python train.py --tie_word_embeddings=true --lr_head=0.00363 --max_grad_norm=2.0 --final_lr_fraction=0.1 --max_seq_len=1024 --doc_mask=true --train_tokens=981100000
Each number is 200 + 30 x the weight over the matrix's rms, rounded and kept within 0 to 999. Layers, rows and columns count from 0.

# layer 4 attention output (transposed), 768x768, rms 0.0815, rows 162-191, columns 512-575
170,197,263,211,101,188,213,206,185,224,261,200,266,246,184,216,127,198,188,177,97,211,192,191,221,225,184,206,206,182,245,171,171,184,229,187,172,179,169,236,153,205,202,216,170,235,209,197,219,183,206,234,250,190,211,174,162,215,216,212,231,163,207,215
205,203,262,234,183,195,217,221,223,183,194,237,175,198,185,278,214,134,188,179,138,242,197,198,226,203,220,160,196,214,190,175,183,174,180,157,252,189,178,197,244,241,249,239,183,172,203,177,189,225,226,212,189,156,234,176,220,257,176,225,208,219,264,207
164,217,241,240,210,212,207,202,253,235,215,164,221,184,218,215,167,212,181,203,255,196,169,224,223,237,140,203,239,241,205,252,204,239,208,220,222,139,229,235,156,165,177,189,154,210,196,193,231,185,234,205,165,218,194,186,188,183,224,174,241,216,229,198
210,191,183,205,119,222,186,182,220,201,159,222,237,194,189,197,236,138,182,194,232,284,211,159,240,233,215,188,214,204,193,203,167,222,183,260,158,182,199,235,141,145,166,183,230,199,240,190,168,214,177,214,151,213,192,208,261,217,209,181,173,150,217,161
166,184,122,218,184,252,159,220,226,192,188,240,242,245,187,189,251,219,157,138,190,183,237,189,188,184,243,242,191,167,196,263,232,199,123,181,213,201,235,199,260,192,197,190,246,204,230,174,230,181,196,211,211,187,200,223,157,268,171,148,150,165,183,205
122,191,196,218,158,232,195,167,160,228,221,286,199,196,264,202,211,226,221,221,196,239,229,161,216,187,193,232,200,202,225,205,124,219,222,197,166,171,164,191,127,155,228,241,217,168,186,181,171,189,247,140,241,204,176,155,168,159,260,207,135,155,232,209
218,265,151,245,201,241,178,193,224,199,211,218,231,211,127,236,218,201,206,173,207,178,146,206,213,164,261,212,215,184,232,180,206,153,193,227,185,204,170,219,223,245,239,177,223,214,134,262,246,249,194,166,188,199,225,205,220,200,202,221,254,223,232,276
188,247,219,181,181,168,245,217,232,190,242,217,262,222,223,174,272,213,201,223,151,232,239,175,154,183,254,199,203,198,145,253,224,225,175,211,147,227,241,200,237,189,152,190,222,198,202,200,156,149,202,235,242,152,217,223,153,188,207,228,214,195,167,169
203,190,188,213,168,212,185,150,154,239,200,215,210,206,227,258,222,186,144,115,202,200,184,197,219,179,152,207,172,213,166,165,184,215,259,247,197,229,215,230,156,179,176,234,169,211,241,205,212,251,151,231,200,201,249,202,189,222,224,209,186,221,142,166
173,228,131,206,192,143,163,202,199,126,191,189,208,175,169,236,202,176,220,235,218,217,174,206,185,151,224,215,153,224,202,238,203,171,220,139,270,242,214,118,183,241,221,199,213,185,145,187,205,218,229,147,156,206,152,222,197,195,171,198,202,251,215,249
213,220,215,176,194,144,210,234,236,230,158,202,196,210,184,266,151,198,228,226,176,187,232,194,213,222,197,228,235,158,231,223,189,160,198,186,243,201,222,182,186,258,220,222,218,264,206,180,169,179,221,181,211,133,202,164,179,152,219,187,172,222,139,131
179,208,176,262,221,192,217,165,180,201,187,122,171,195,203,226,236,240,205,184,126,205,198,235,186,183,231,181,151,166,160,179,213,163,197,175,201,177,200,220,174,132,211,160,151,192,160,208,217,172,258,229,185,202,157,221,199,164,202,193,164,240,222,196
191,221,237,113,173,249,226,259,198,200,242,175,214,242,216,223,167,214,172,126,215,162,232,135,231,261,189,156,195,211,221,200,207,190,226,205,254,172,187,179,185,178,199,185,234,194,217,259,212,144,197,143,245,206,183,243,238,237,191,221,239,144,226,225
200,212,174,158,180,223,134,204,145,136,210,176,123,194,262,188,227,200,158,166,196,201,224,220,244,211,224,166,243,185,236,178,270,193,128,208,197,133,164,121,173,251,246,213,207,226,231,207,212,186,184,154,157,213,163,182,196,179,162,191,171,181,217,216
183,149,192,185,219,175,215,197,199,183,182,184,198,175,216,201,179,209,229,211,204,167,174,208,191,220,180,168,168,176,205,228,167,163,168,281,201,184,249,141,199,228,204,158,175,223,188,150,194,212,202,167,219,185,195,224,260,236,168,242,183,154,211,169
247,256,210,207,212,207,176,174,195,189,236,236,174,197,185,235,99,185,199,226,184,207,265,162,198,196,207,242,236,202,236,251,282,184,169,232,211,229,186,147,188,196,231,209,207,176,199,229,141,151,177,221,216,194,219,116,206,221,203,236,208,209,171,165
208,148,196,162,214,206,207,266,185,189,170,217,143,165,206,199,164,232,224,196,188,223,170,169,218,171,188,197,217,218,241,211,209,211,188,193,189,235,210,200,128,222,158,220,186,176,232,170,203,177,157,149,213,199,219,208,224,215,238,272,190,168,229,237
187,166,206,175,167,113,277,231,197,195,246,222,176,211,170,191,214,230,218,160,168,148,243,193,185,172,252,226,225,164,275,161,187,223,243,228,175,169,235,234,198,208,199,214,167,184,135,212,227,149,236,202,222,229,123,200,203,153,233,209,229,152,205,124
253,220,192,192,212,207,209,223,228,228,193,222,219,132,195,253,249,208,199,204,186,139,197,205,211,201,259,159,192,191,183,189,253,166,180,150,224,164,187,166,184,171,234,211,191,208,251,206,195,222,214,235,212,220,184,181,194,255,256,173,217,263,231,232
191,185,94,231,144,188,204,108,142,215,232,177,209,201,186,165,224,172,244,179,217,173,206,233,211,235,219,213,242,219,169,205,188,222,117,201,200,155,228,197,175,224,212,207,200,207,183,170,213,238,195,204,203,179,221,265,214,148,170,208,183,195,239,171
218,193,229,242,179,167,196,195,243,204,211,229,247,173,147,205,237,215,176,194,230,193,240,209,224,186,226,175,249,216,233,187,238,214,176,225,220,206,249,192,142,162,210,261,155,249,213,201,191,183,237,259,191,213,240,233,221,216,200,235,158,180,194,258
210,227,254,220,222,214,205,227,196,232,199,166,190,209,198,259,188,214,162,225,193,187,242,141,205,243,210,163,198,226,194,155,191,205,175,174,260,212,213,228,236,202,174,173,222,212,187,194,213,209,182,201,258,157,186,239,180,208,219,102,167,199,152,213
185,219,206,207,188,208,225,238,184,205,211,252,218,210,184,238,203,176,184,202,185,190,220,182,178,150,213,219,191,164,77,239,193,212,232,173,173,238,183,175,169,216,196,184,173,184,182,208,192,165,184,209,177,234,215,249,226,180,209,219,194,219,234,203
202,214,221,214,241,208,236,177,167,194,222,269,240,148,176,140,216,200,165,241,215,246,202,245,187,178,217,211,211,181,247,209,176,215,214,186,165,208,246,157,200,168,201,207,247,198,177,206,147,222,181,260,169,178,194,198,206,243,210,202,296,215,176,183
225,204,216,223,200,228,191,219,227,217,241,179,192,259,174,196,171,230,169,215,205,222,201,150,161,132,238,240,232,172,226,226,187,195,239,193,134,222,191,202,211,227,220,203,244,210,187,230,193,171,177,216,149,183,219,188,169,254,164,179,176,193,234,173
288,177,247,183,186,193,202,208,218,217,224,219,215,183,264,243,206,175,197,184,217,197,225,186,205,194,177,176,203,203,276,172,214,203,180,204,270,141,231,138,245,160,230,251,235,218,236,170,216,152,189,181,246,215,238,201,193,190,206,209,174,180,216,142
235,205,204,164,153,224,200,210,195,108,158,212,184,179,230,232,169,189,195,245,194,204,167,199,197,204,160,167,214,192,225,246,206,211,199,184,191,178,161,200,161,199,231,257,174,218,204,208,195,200,117,223,204,209,172,220,217,162,228,200,179,251,121,213
173,207,201,184,230,183,236,193,143,203,215,246,218,187,232,199,198,210,234,165,211,259,197,214,193,208,196,190,203,151,184,224,214,217,199,231,178,207,205,207,225,152,199,221,268,191,229,133,222,232,180,221,191,211,220,147,165,265,191,207,202,234,203,256
170,250,193,236,223,147,183,222,201,200,218,197,237,193,193,192,208,221,161,166,208,204,203,202,205,176,192,175,214,199,130,184,169,186,218,174,206,178,222,179,216,213,156,225,223,194,248,231,177,249,143,229,168,169,211,193,219,187,171,230,181,234,168,208
183,180,149,193,184,186,186,218,184,190,200,206,175,228,218,264,172,212,183,207,165,220,220,227,168,178,232,206,193,233,184,215,250,189,191,202,223,236,187,171,202,173,132,245,156,238,203,154,200,243,221,198,157,216,230,273,230,180,192,196,225,158,190,193
# layer 4 attention value, 768x768, rms 0.0859, rows 163-191, columns 512-575
217,215,203,244,223,219,243,221,205,138,201,210,207,264,218,211,246,199,215,189,277,140,168,209,239,171,237,223,188,183,205,149,181,269,175,231,192,181,161,210,222,157,184,179,146,84,169,154,161,244,150,184,195,220,164,200,149,234,199,191,163,216,207,187
197,181,235,219,180,199,215,227,240,138,276,202,191,192,193,198,184,228,241,200,198,225,228,213,210,169,157,171,162,222,206,162,196,174,216,167,226,214,171,174,192,278,200,254,164,219,183,254,213,152,163,226,157,136,185,230,165,220,142,217,217,221,140,169
225,220,221,189,179,239,173,254,230,163,243,181,207,196,183,182,177,191,205,239,129,249,249,156,220,210,173,235,208,161,158,238,223,226,223,229,182,170,174,172,219,188,196,226,218,227,215,240,249,213,222,187,221,173,174,138,214,155,216,189,190,210,200,196
195,260,170,179,155,180,236,207,228,165,208,176,217,227,213,199,228,219,173,148,184,202,165,214,180,223,215,219,182,270,161,288,212,173,266,209,219,217,227,189,265,176,196,238,179,206,188,206,199,241,211,215,161,185,187,217,205,190,167,185,197,224,194,236
195,197,199,131,248,183,227,175,206,230,189,134,173,218,187,194,205,184,196,210,179,231,244,272,231,212,161,265,216,238,165,194,133,198,190,198,178,247,236,222,198,224,184,190,212,222,183,184,213,203,199,188,184,196,231,232,146,192,204,192,157,164,270,234
204,146,191,202,213,161,192,239,213,205,180,194,153,243,131,199,175,201,237,176,174,214,209,168,175,216,235,145,197,195,180,233,155,228,194,191,178,200,229,190,210,231,212,161,201,216,209,257,186,186,220,191,199,188,239,218,172,225,217,189,181,239,198,175
188,202,157,212,147,206,257,164,199,153,203,249,187,197,192,216,217,202,179,255,252,226,225,201,276,232,121,209,195,145,211,165,227,226,195,220,198,176,200,215,168,163,263,207,203,143,166,184,206,201,194,184,175,202,173,173,163,179,198,220,164,193,201,232
146,234,212,196,203,209,189,210,163,236,233,190,165,206,213,164,209,145,194,207,170,183,209,153,200,207,209,216,206,156,176,180,193,169,192,201,215,269,236,168,163,192,189,203,159,183,237,178,226,169,234,161,234,221,195,171,208,180,215,197,216,185,209,213
173,218,212,151,217,183,248,202,202,186,238,193,247,190,212,195,161,188,175,160,204,198,245,187,238,197,203,210,204,184,215,170,254,216,175,216,225,164,190,240,248,255,250,177,186,181,207,235,156,179,200,204,199,216,169,249,258,198,219,221,244,186,203,192
192,233,215,180,147,232,177,221,178,233,192,210,200,182,166,161,234,191,182,204,212,211,189,197,154,192,243,172,161,128,224,233,207,271,218,146,172,160,205,137,195,156,163,208,236,219,107,196,265,246,186,234,191,229,202,231,231,179,266,208,135,201,237,197
176,213,199,202,184,211,226,175,242,224,148,181,223,219,201,189,181,247,230,206,198,201,165,195,196,226,236,217,152,181,212,181,162,214,214,228,179,150,198,173,246,241,226,202,214,157,204,227,193,259,223,217,201,226,239,211,239,190,144,193,215,203,185,189
191,175,203,199,205,212,168,198,208,208,224,238,210,221,178,220,176,191,199,189,232,186,164,205,133,197,142,133,198,125,229,220,238,230,144,206,144,243,198,216,176,199,166,230,202,216,151,239,137,221,191,247,219,198,206,217,197,164,167,143,222,212,203,169
195,219,216,201,253,201,190,201,175,226,179,221,207,223,228,189,187,192,222,225,196,219,159,220,163,237,212,243,225,268,163,215,207,204,207,190,201,264,216,195,202,226,216,206,184,223,264,184,297,184,200,185,202,229,197,257,225,175,272,187,207,202,183,220
230,210,201,192,199,230,171,251,165,188,143,241,160,239,240,227,112,184,188,221,188,202,198,211,219,215,264,199,207,149,175,171,185,223,185,184,209,161,153,193,198,190,190,243,266,235,190,205,170,203,205,153,160,181,173,177,197,226,219,117,247,246,226,191
180,224,209,247,201,166,161,212,137,223,232,183,185,188,225,193,230,191,222,189,229,140,234,198,230,174,228,236,171,210,207,161,213,207,159,244,196,196,175,243,251,211,218,128,181,194,201,186,193,244,169,152,197,210,234,175,227,186,206,250,222,168,180,204
226,259,220,243,227,205,175,246,174,210,217,205,162,204,144,156,164,174,217,190,214,211,158,169,189,205,155,230,226,241,171,185,220,187,189,224,176,201,158,125,223,153,217,197,175,266,222,181,222,210,203,182,192,185,197,228,192,267,133,199,210,165,180,147
196,194,205,248,149,176,176,255,240,194,211,208,214,216,164,231,255,227,183,177,239,248,246,213,294,212,177,189,255,242,215,180,293,212,276,180,219,149,180,174,127,136,156,187,185,151,184,230,244,227,202,170,226,193,212,179,237,196,174,204,177,177,195,189
159,233,240,214,147,202,189,190,218,240,175,229,158,182,227,162,223,206,156,202,173,262,186,206,184,207,232,213,166,209,204,219,240,193,234,193,159,245,168,203,166,198,192,185,220,269,160,207,201,197,190,224,209,196,261,192,193,189,181,132,206,178,196,194
221,237,186,238,193,153,194,188,146,225,209,174,223,225,192,169,207,154,207,239,199,207,252,158,175,208,233,182,219,187,194,206,219,229,214,204,272,191,173,265,180,205,165,279,186,209,185,228,182,196,177,198,214,174,175,235,172,198,224,198,183,253,224,203
165,225,235,293,272,223,178,206,227,180,247,218,179,176,212,157,202,203,149,192,192,209,208,210,209,179,186,169,155,213,217,189,259,205,209,191,157,242,176,235,212,203,213,159,176,167,248,227,220,241,209,190,167,139,194,200,260,204,244,241,211,181,231,203
202,221,230,178,177,193,190,234,206,212,250,236,211,153,163,213,188,216,198,215,211,253,252,163,167,199,165,205,236,210,214,165,225,187,197,227,208,261,98,244,204,180,171,194,210,190,214,166,171,228,183,192,181,172,221,212,183,172,196,175,215,202,215,153
179,181,137,183,217,206,218,232,169,234,198,194,266,186,219,159,230,209,212,248,208,170,187,150,167,205,216,186,215,179,255,142,208,174,221,233,229,192,152,167,228,220,173,218,262,168,228,214,190,161,167,208,192,200,218,176,192,213,193,158,172,189,224,174
219,172,181,195,210,220,218,229,192,231,163,169,232,206,184,198,211,205,242,222,159,234,170,208,180,166,240,173,180,179,188,225,227,212,239,212,202,254,192,202,205,207,288,189,174,190,213,153,224,200,247,232,244,228,206,176,178,175,176,150,235,212,196,216
178,193,186,201,210,215,148,149,195,184,155,227,177,216,156,186,201,166,172,240,152,172,170,203,144,225,244,219,207,208,167,208,222,200,177,237,202,203,210,185,175,170,177,237,148,229,256,179,212,232,162,270,184,196,180,173,165,183,174,248,200,202,234,189
199,175,224,154,230,182,193,202,178,144,253,188,207,239,184,153,190,158,218,181,241,222,167,200,123,165,181,171,174,200,186,204,203,195,163,174,200,280,147,217,164,157,210,181,224,188,168,278,226,247,153,228,195,144,191,172,229,211,239,204,254,203,197,189
212,216,203,237,231,189,201,181,225,142,208,196,161,218,221,180,153,219,229,224,178,203,161,214,182,194,231,259,154,189,118,240,168,247,155,229,265,237,193,146,233,249,172,226,204,238,194,183,205,240,190,221,186,200,225,182,267,229,178,210,182,219,227,160
200,178,169,212,203,176,197,182,217,184,182,180,227,254,246,183,232,179,227,229,215,179,191,210,196,159,234,208,186,161,260,247,194,196,170,172,179,142,223,153,180,262,179,191,279,172,200,189,204,203,149,179,213,187,212,182,233,219,205,277,182,153,162,189
181,248,252,177,170,239,235,272,238,206,208,210,254,246,193,202,232,199,210,199,183,170,193,161,188,181,151,214,207,153,167,227,176,235,204,151,172,232,162,254,205,225,203,173,199,249,196,212,189,194,249,182,224,221,205,180,205,216,233,169,181,159,220,209
219,167,205,144,178,221,145,178,206,150,214,255,166,206,178,184,198,208,215,181,221,217,209,183,227,221,155,268,158,175,169,174,212,230,203,227,231,148,213,206,169,216,155,191,176,289,229,216,190,249,140,244,159,215,165,182,169,165,218,182,199,152,181,160
# layer 4 attention query, 768x768, rms 0.0834, rows 192-216, columns 512-575
200,205,170,205,209,200,150,193,200,201,191,203,211,227,186,189,217,220,193,227,217,154,223,184,209,188,211,190,153,163,209,236,189,181,215,225,190,205,185,195,187,208,197,177,206,170,212,236,245,212,214,170,201,180,188,248,208,219,220,200,177,175,233,216
204,173,224,205,239,191,167,193,164,218,188,201,181,158,187,223,191,220,182,190,184,208,173,171,240,191,150,193,168,191,197,218,196,198,247,201,232,189,207,192,197,212,182,247,186,201,207,168,203,188,176,181,190,258,177,210,219,207,170,189,191,188,218,204
219,193,223,201,225,193,196,224,188,174,202,168,174,223,191,221,170,197,201,227,182,215,197,241,203,208,172,182,175,231,166,231,184,199,218,213,210,217,203,179,238,205,172,180,172,206,171,209,232,193,234,198,212,182,194,205,198,264,179,195,202,200,189,195
197,202,168,192,203,191,208,187,199,195,214,185,161,220,227,196,166,195,175,223,221,190,146,230,196,191,202,200,198,219,209,182,198,206,202,201,182,210,213,178,202,228,186,220,220,174,243,203,173,180,240,166,175,224,207,188,213,204,182,214,190,207,209,240
242,223,213,189,164,207,237,194,242,183,182,202,196,204,194,201,201,241,172,191,192,229,194,177,208,204,228,207,184,200,230,196,182,166,208,174,169,182,194,245,181,206,205,200,222,208,226,186,177,220,171,198,204,239,162,212,191,176,183,207,216,167,220,195
255,169,216,214,196,217,185,213,167,193,224,172,229,218,178,224,163,190,196,208,182,182,218,180,187,176,210,164,190,189,208,224,210,188,193,202,192,166,200,158,196,207,251,172,190,189,188,192,230,214,170,177,156,248,193,231,204,216,240,221,222,218,183,195
182,185,202,204,215,220,203,200,205,201,173,200,209,202,204,198,217,234,208,171,221,205,174,216,223,187,177,226,219,197,181,200,206,200,198,177,200,200,226,179,188,224,204,193,200,223,196,185,219,225,171,237,163,195,193,222,233,219,189,182,182,205,211,239
197,214,204,169,171,192,202,213,203,207,226,218,212,176,189,246,222,234,144,206,199,203,172,217,189,208,211,244,213,188,171,187,186,189,181,213,187,186,171,138,187,201,224,123,181,161,234,200,168,212,219,251,143,222,190,221,192,203,194,207,197,215,233,214
224,212,211,196,181,232,192,199,205,224,220,201,245,188,202,220,227,189,214,182,183,166,195,235,208,204,180,217,203,149,168,224,192,228,239,199,205,151,175,202,199,233,211,193,207,173,191,222,261,217,249,220,228,193,192,211,181,194,227,173,200,250,206,179
218,178,172,198,187,208,201,223,188,168,200,139,167,227,195,143,194,144,185,240,198,206,168,219,221,209,149,192,217,218,227,180,206,188,181,206,190,187,184,166,176,198,170,257,185,168,215,210,207,184,194,201,179,203,175,193,141,254,238,171,192,194,234,194
203,195,244,187,179,250,205,216,222,221,194,240,223,203,212,181,225,260,186,246,197,178,208,189,237,209,247,206,205,192,189,190,211,195,144,218,202,169,196,157,150,220,185,188,171,172,198,147,156,206,217,247,217,223,171,192,220,180,200,176,246,205,220,215
200,188,215,210,187,183,159,208,199,249,192,197,198,185,240,184,216,177,214,212,180,173,198,193,193,212,207,194,193,177,230,201,180,206,181,210,173,165,198,216,156,224,203,186,209,204,186,235,187,212,180,237,203,153,185,176,219,187,233,234,211,213,216,227
196,186,241,207,221,208,187,236,166,227,214,217,185,193,183,184,196,230,193,149,234,222,179,193,206,179,199,179,238,185,171,218,235,190,189,215,213,166,181,226,190,191,198,191,215,201,188,225,211,193,150,171,202,207,171,194,176,162,225,233,237,184,195,238
218,185,239,182,201,195,219,188,189,220,181,184,204,227,208,182,202,190,230,198,205,174,225,197,212,176,204,182,208,202,144,201,219,190,228,207,218,200,192,211,242,215,194,184,207,171,247,183,222,194,188,195,220,202,185,208,187,205,200,173,197,199,222,210
205,222,210,221,177,209,231,207,207,219,217,207,185,172,261,191,212,200,186,228,217,196,216,177,136,202,243,189,216,172,157,220,190,197,226,199,249,194,190,195,183,201,249,175,236,195,192,202,184,220,131,233,204,211,200,199,208,184,215,260,255,196,224,229
165,122,207,160,229,186,193,197,178,220,193,193,178,191,183,183,201,160,177,169,219,193,218,171,188,204,212,189,241,214,200,197,138,175,213,235,204,172,196,179,190,146,192,231,180,201,187,233,214,186,213,258,215,186,199,188,192,194,227,199,156,239,217,228
195,202,208,165,180,220,184,200,219,252,212,188,233,222,172,252,258,177,171,207,194,199,204,193,198,208,222,202,232,208,145,200,203,178,175,216,174,146,207,173,220,216,206,210,192,212,177,193,155,199,222,248,243,221,203,200,189,174,179,178,225,211,198,252
180,185,190,193,195,186,208,193,238,266,213,209,165,188,159,201,183,179,201,192,227,202,185,187,200,187,210,165,218,159,198,193,197,206,199,207,184,152,159,223,216,193,192,257,204,190,184,250,183,179,210,194,180,208,179,190,172,201,221,172,193,206,139,195
196,167,190,195,204,205,260,234,204,208,207,200,241,195,175,208,216,207,236,185,191,188,188,207,224,192,251,171,208,196,212,163,230,227,196,187,172,207,264,244,203,218,259,208,212,193,199,162,195,207,242,151,183,180,192,183,200,215,171,192,238,157,172,176
201,184,199,156,173,188,174,246,193,221,174,208,211,174,196,218,212,220,166,199,239,209,167,216,198,202,237,152,229,176,136,204,204,213,212,192,241,177,148,221,223,251,227,228,190,201,203,220,194,199,228,226,238,203,198,190,226,180,187,166,212,185,240,219
180,189,225,220,193,195,169,220,203,210,196,195,221,172,224,162,169,149,191,173,188,199,204,219,180,223,151,209,162,208,240,233,188,206,225,173,196,199,194,167,191,184,198,196,231,207,182,220,212,225,216,221,168,193,236,182,163,160,241,165,177,201,171,198
209,149,136,168,239,211,177,180,184,232,201,188,233,196,200,157,171,208,243,213,202,229,208,236,235,169,175,210,203,200,179,172,180,238,272,221,180,185,195,177,223,201,217,218,232,220,190,278,205,174,210,202,175,185,219,251,213,202,203,193,166,223,199,173
220,194,228,194,217,209,184,205,164,171,195,228,228,168,209,224,167,197,177,265,185,201,180,182,184,202,182,206,257,187,221,200,220,189,242,196,204,202,195,178,187,224,216,255,213,176,213,220,199,151,193,195,212,210,216,192,232,226,226,257,229,233,241,213
180,183,169,178,244,213,175,193,222,183,162,215,146,203,266,110,208,207,242,195,172,238,209,209,185,188,193,248,185,193,213,207,181,204,228,194,241,241,211,189,192,124,208,231,231,200,190,269,217,127,204,150,204,160,209,179,196,197,235,188,184,256,190,184
195,210,150,230,199,166,190,233,201,199,206,174,226,198,154,253,229,228,199,222,192,237,164,215,215,180,198,213,209,175,204,192,233,192,199,181,145,166,180,222,188,224,209,201,187,205,171,141,128,218,265,194,214,191,192,180,233,199,174,176,207,205,169,227
# layer 4 attention key, 768x768, rms 0.0845, rows 192-216, columns 512-575
179,163,222,174,218,202,190,251,172,198,190,201,229,200,170,206,179,223,170,189,165,248,177,239,212,176,216,202,179,215,199,218,210,206,201,197,213,201,162,225,201,192,155,155,201,204,206,187,190,198,198,205,169,185,188,188,155,217,225,200,190,195,195,218
178,177,198,214,196,220,197,231,201,184,214,227,174,190,241,208,147,200,202,226,196,196,195,181,178,224,213,220,202,194,207,197,178,198,192,201,209,187,180,198,193,212,199,202,236,207,234,235,215,195,212,220,223,181,191,175,182,207,223,186,177,188,183,230
228,169,211,185,152,212,215,214,223,192,201,203,204,199,202,207,213,202,198,221,179,218,205,187,200,197,200,205,164,183,171,197,207,218,192,195,219,195,189,244,205,232,189,207,194,203,246,226,186,211,210,236,201,172,201,177,194,195,215,190,244,188,206,203
172,188,198,222,213,204,238,241,189,189,200,205,198,159,178,211,249,192,207,242,171,201,226,195,186,195,208,192,203,202,212,188,187,231,193,192,203,181,223,205,153,189,190,213,179,208,178,196,192,247,165,179,194,164,168,187,236,208,194,192,232,200,219,239
172,205,205,194,191,183,234,186,188,172,204,184,202,239,212,192,179,179,221,267,200,240,210,216,232,149,159,183,218,163,190,210,253,207,214,201,210,165,184,222,203,206,195,171,187,190,195,195,172,190,203,190,209,212,184,205,218,205,232,197,209,178,188,185
213,181,145,193,190,208,201,160,219,215,190,205,170,205,205,198,210,243,220,222,177,192,196,217,244,217,202,237,177,188,255,212,197,180,182,165,183,158,222,186,158,192,169,205,204,199,159,188,228,195,206,203,208,145,227,207,241,191,204,206,220,174,206,170
177,197,215,193,209,185,201,228,196,212,211,174,187,178,194,201,181,199,176,202,200,148,236,200,198,179,216,193,186,211,220,202,168,177,212,221,170,191,193,195,202,230,227,238,214,169,184,178,229,245,164,245,216,168,212,196,173,224,241,203,208,203,216,178
182,184,192,205,189,181,220,231,164,173,192,199,181,194,171,170,183,201,210,229,208,178,200,194,237,188,207,204,174,199,220,235,195,176,232,194,204,199,181,178,185,173,184,200,216,252,216,191,251,181,190,152,216,186,194,231,197,196,197,183,221,233,241,210
184,183,161,166,197,200,180,163,211,188,213,200,216,212,211,233,199,189,196,203,203,263,172,198,178,202,224,184,165,198,199,185,224,193,218,216,188,173,196,187,221,184,188,225,202,209,209,229,188,180,217,198,215,187,200,208,207,215,147,200,217,212,143,209
172,200,171,208,195,225,203,151,194,207,202,204,187,191,234,180,198,204,185,239,213,203,262,207,240,154,202,216,210,208,186,194,220,197,196,212,222,175,186,217,188,255,204,153,205,204,181,188,173,183,237,187,207,191,210,233,185,195,176,210,206,186,274,201
199,205,185,197,188,199,187,206,186,180,198,190,216,212,209,256,205,223,185,232,245,154,190,214,228,170,223,238,214,172,231,207,160,208,224,189,167,178,228,194,180,187,199,169,231,231,197,194,241,205,223,153,207,186,187,223,196,191,212,218,194,232,179,182
184,175,191,188,208,208,200,182,189,174,175,229,175,199,177,219,158,232,181,219,176,234,197,227,193,191,189,243,197,173,175,224,209,181,236,183,205,177,173,146,203,214,181,192,154,190,166,222,200,189,216,170,214,205,202,190,158,206,183,244,217,187,190,227
202,211,240,205,190,168,180,196,236,165,219,191,153,182,159,183,162,183,202,212,215,230,149,206,218,258,165,226,183,179,178,196,206,220,208,224,175,184,201,186,192,149,215,212,221,209,178,219,217,183,195,136,201,168,224,226,149,220,214,157,153,254,208,108
186,177,197,199,202,186,217,195,222,176,175,232,169,175,224,210,202,223,191,182,197,243,209,228,154,204,224,193,220,201,203,195,178,204,213,197,204,215,225,207,212,199,203,261,196,204,250,204,214,207,213,182,166,157,204,250,198,168,210,197,261,231,175,116
190,183,236,182,179,187,209,225,197,198,191,191,214,205,112,188,244,221,176,227,195,173,188,224,225,224,193,210,185,182,187,178,222,240,197,172,179,146,186,217,205,210,183,136,181,200,192,147,207,191,244,206,196,196,208,228,216,193,198,170,230,208,206,211
216,219,201,180,219,233,220,151,208,191,214,186,204,175,218,146,194,259,178,205,238,228,201,216,166,157,218,188,198,188,234,182,230,197,212,200,218,188,202,183,218,208,182,166,240,185,220,205,204,236,216,168,177,207,199,185,154,167,229,167,181,214,258,186
209,193,161,184,178,165,198,185,192,175,195,223,216,190,165,189,233,195,239,190,206,162,196,210,170,193,211,193,166,144,198,185,251,200,203,197,193,211,212,163,206,195,214,211,175,191,206,211,194,213,212,196,173,203,211,225,166,229,193,236,226,230,183,212
199,208,228,228,196,202,159,165,161,192,201,233,225,200,155,216,190,205,221,168,174,252,210,221,170,195,216,228,169,196,175,175,204,166,203,210,181,186,268,192,190,220,212,187,196,191,167,237,188,185,200,186,187,175,166,175,195,202,206,196,189,254,229,177
234,206,234,211,206,182,203,180,159,179,197,200,171,204,238,187,179,195,205,190,208,201,203,174,217,204,219,219,244,192,202,241,196,247,177,161,201,227,187,192,172,203,168,199,214,215,213,176,231,221,178,254,244,226,221,233,205,182,156,197,171,202,177,170
240,178,231,208,214,192,193,187,218,175,214,185,185,172,191,171,186,188,199,187,170,218,222,211,192,199,211,228,190,204,229,160,211,188,228,200,184,205,152,219,202,154,176,162,170,193,173,189,212,188,220,173,165,216,196,231,170,245,212,229,173,195,191,226
175,171,220,199,200,194,225,160,207,217,230,151,228,198,200,203,224,166,153,207,174,201,192,191,167,186,154,180,196,192,243,119,209,203,198,216,236,197,124,215,194,181,193,232,168,205,171,222,196,200,206,193,185,199,181,200,195,259,214,197,177,214,222,183
212,216,223,206,202,204,208,221,222,151,214,141,229,207,202,200,211,202,182,195,194,208,222,150,212,186,189,207,212,170,220,200,194,139,202,186,200,178,198,188,188,222,172,199,190,241,247,180,184,213,196,200,194,193,196,217,192,175,238,171,174,223,169,133
195,206,231,197,199,223,172,234,179,241,265,154,184,212,179,227,160,186,216,186,262,239,201,214,189,215,209,191,160,199,160,182,218,224,197,225,223,203,151,247,218,179,177,134,214,147,181,186,234,172,238,214,175,210,220,172,232,223,192,191,191,184,232,210
201,188,186,198,184,181,193,238,182,166,194,223,167,173,167,181,190,197,185,219,213,203,185,202,209,209,205,177,223,223,195,187,236,189,225,186,178,227,145,206,184,197,228,203,153,232,184,194,167,212,227,201,215,184,199,230,221,227,199,237,173,206,218,218
184,253,215,242,174,210,175,229,201,176,217,187,241,228,213,259,258,258,213,204,223,185,162,152,224,203,168,256,219,164,172,280,188,193,213,237,203,161,188,222,179,176,222,178,232,184,213,177,221,153,173,225,179,214,216,201,201,236,177,239,238,190,188,199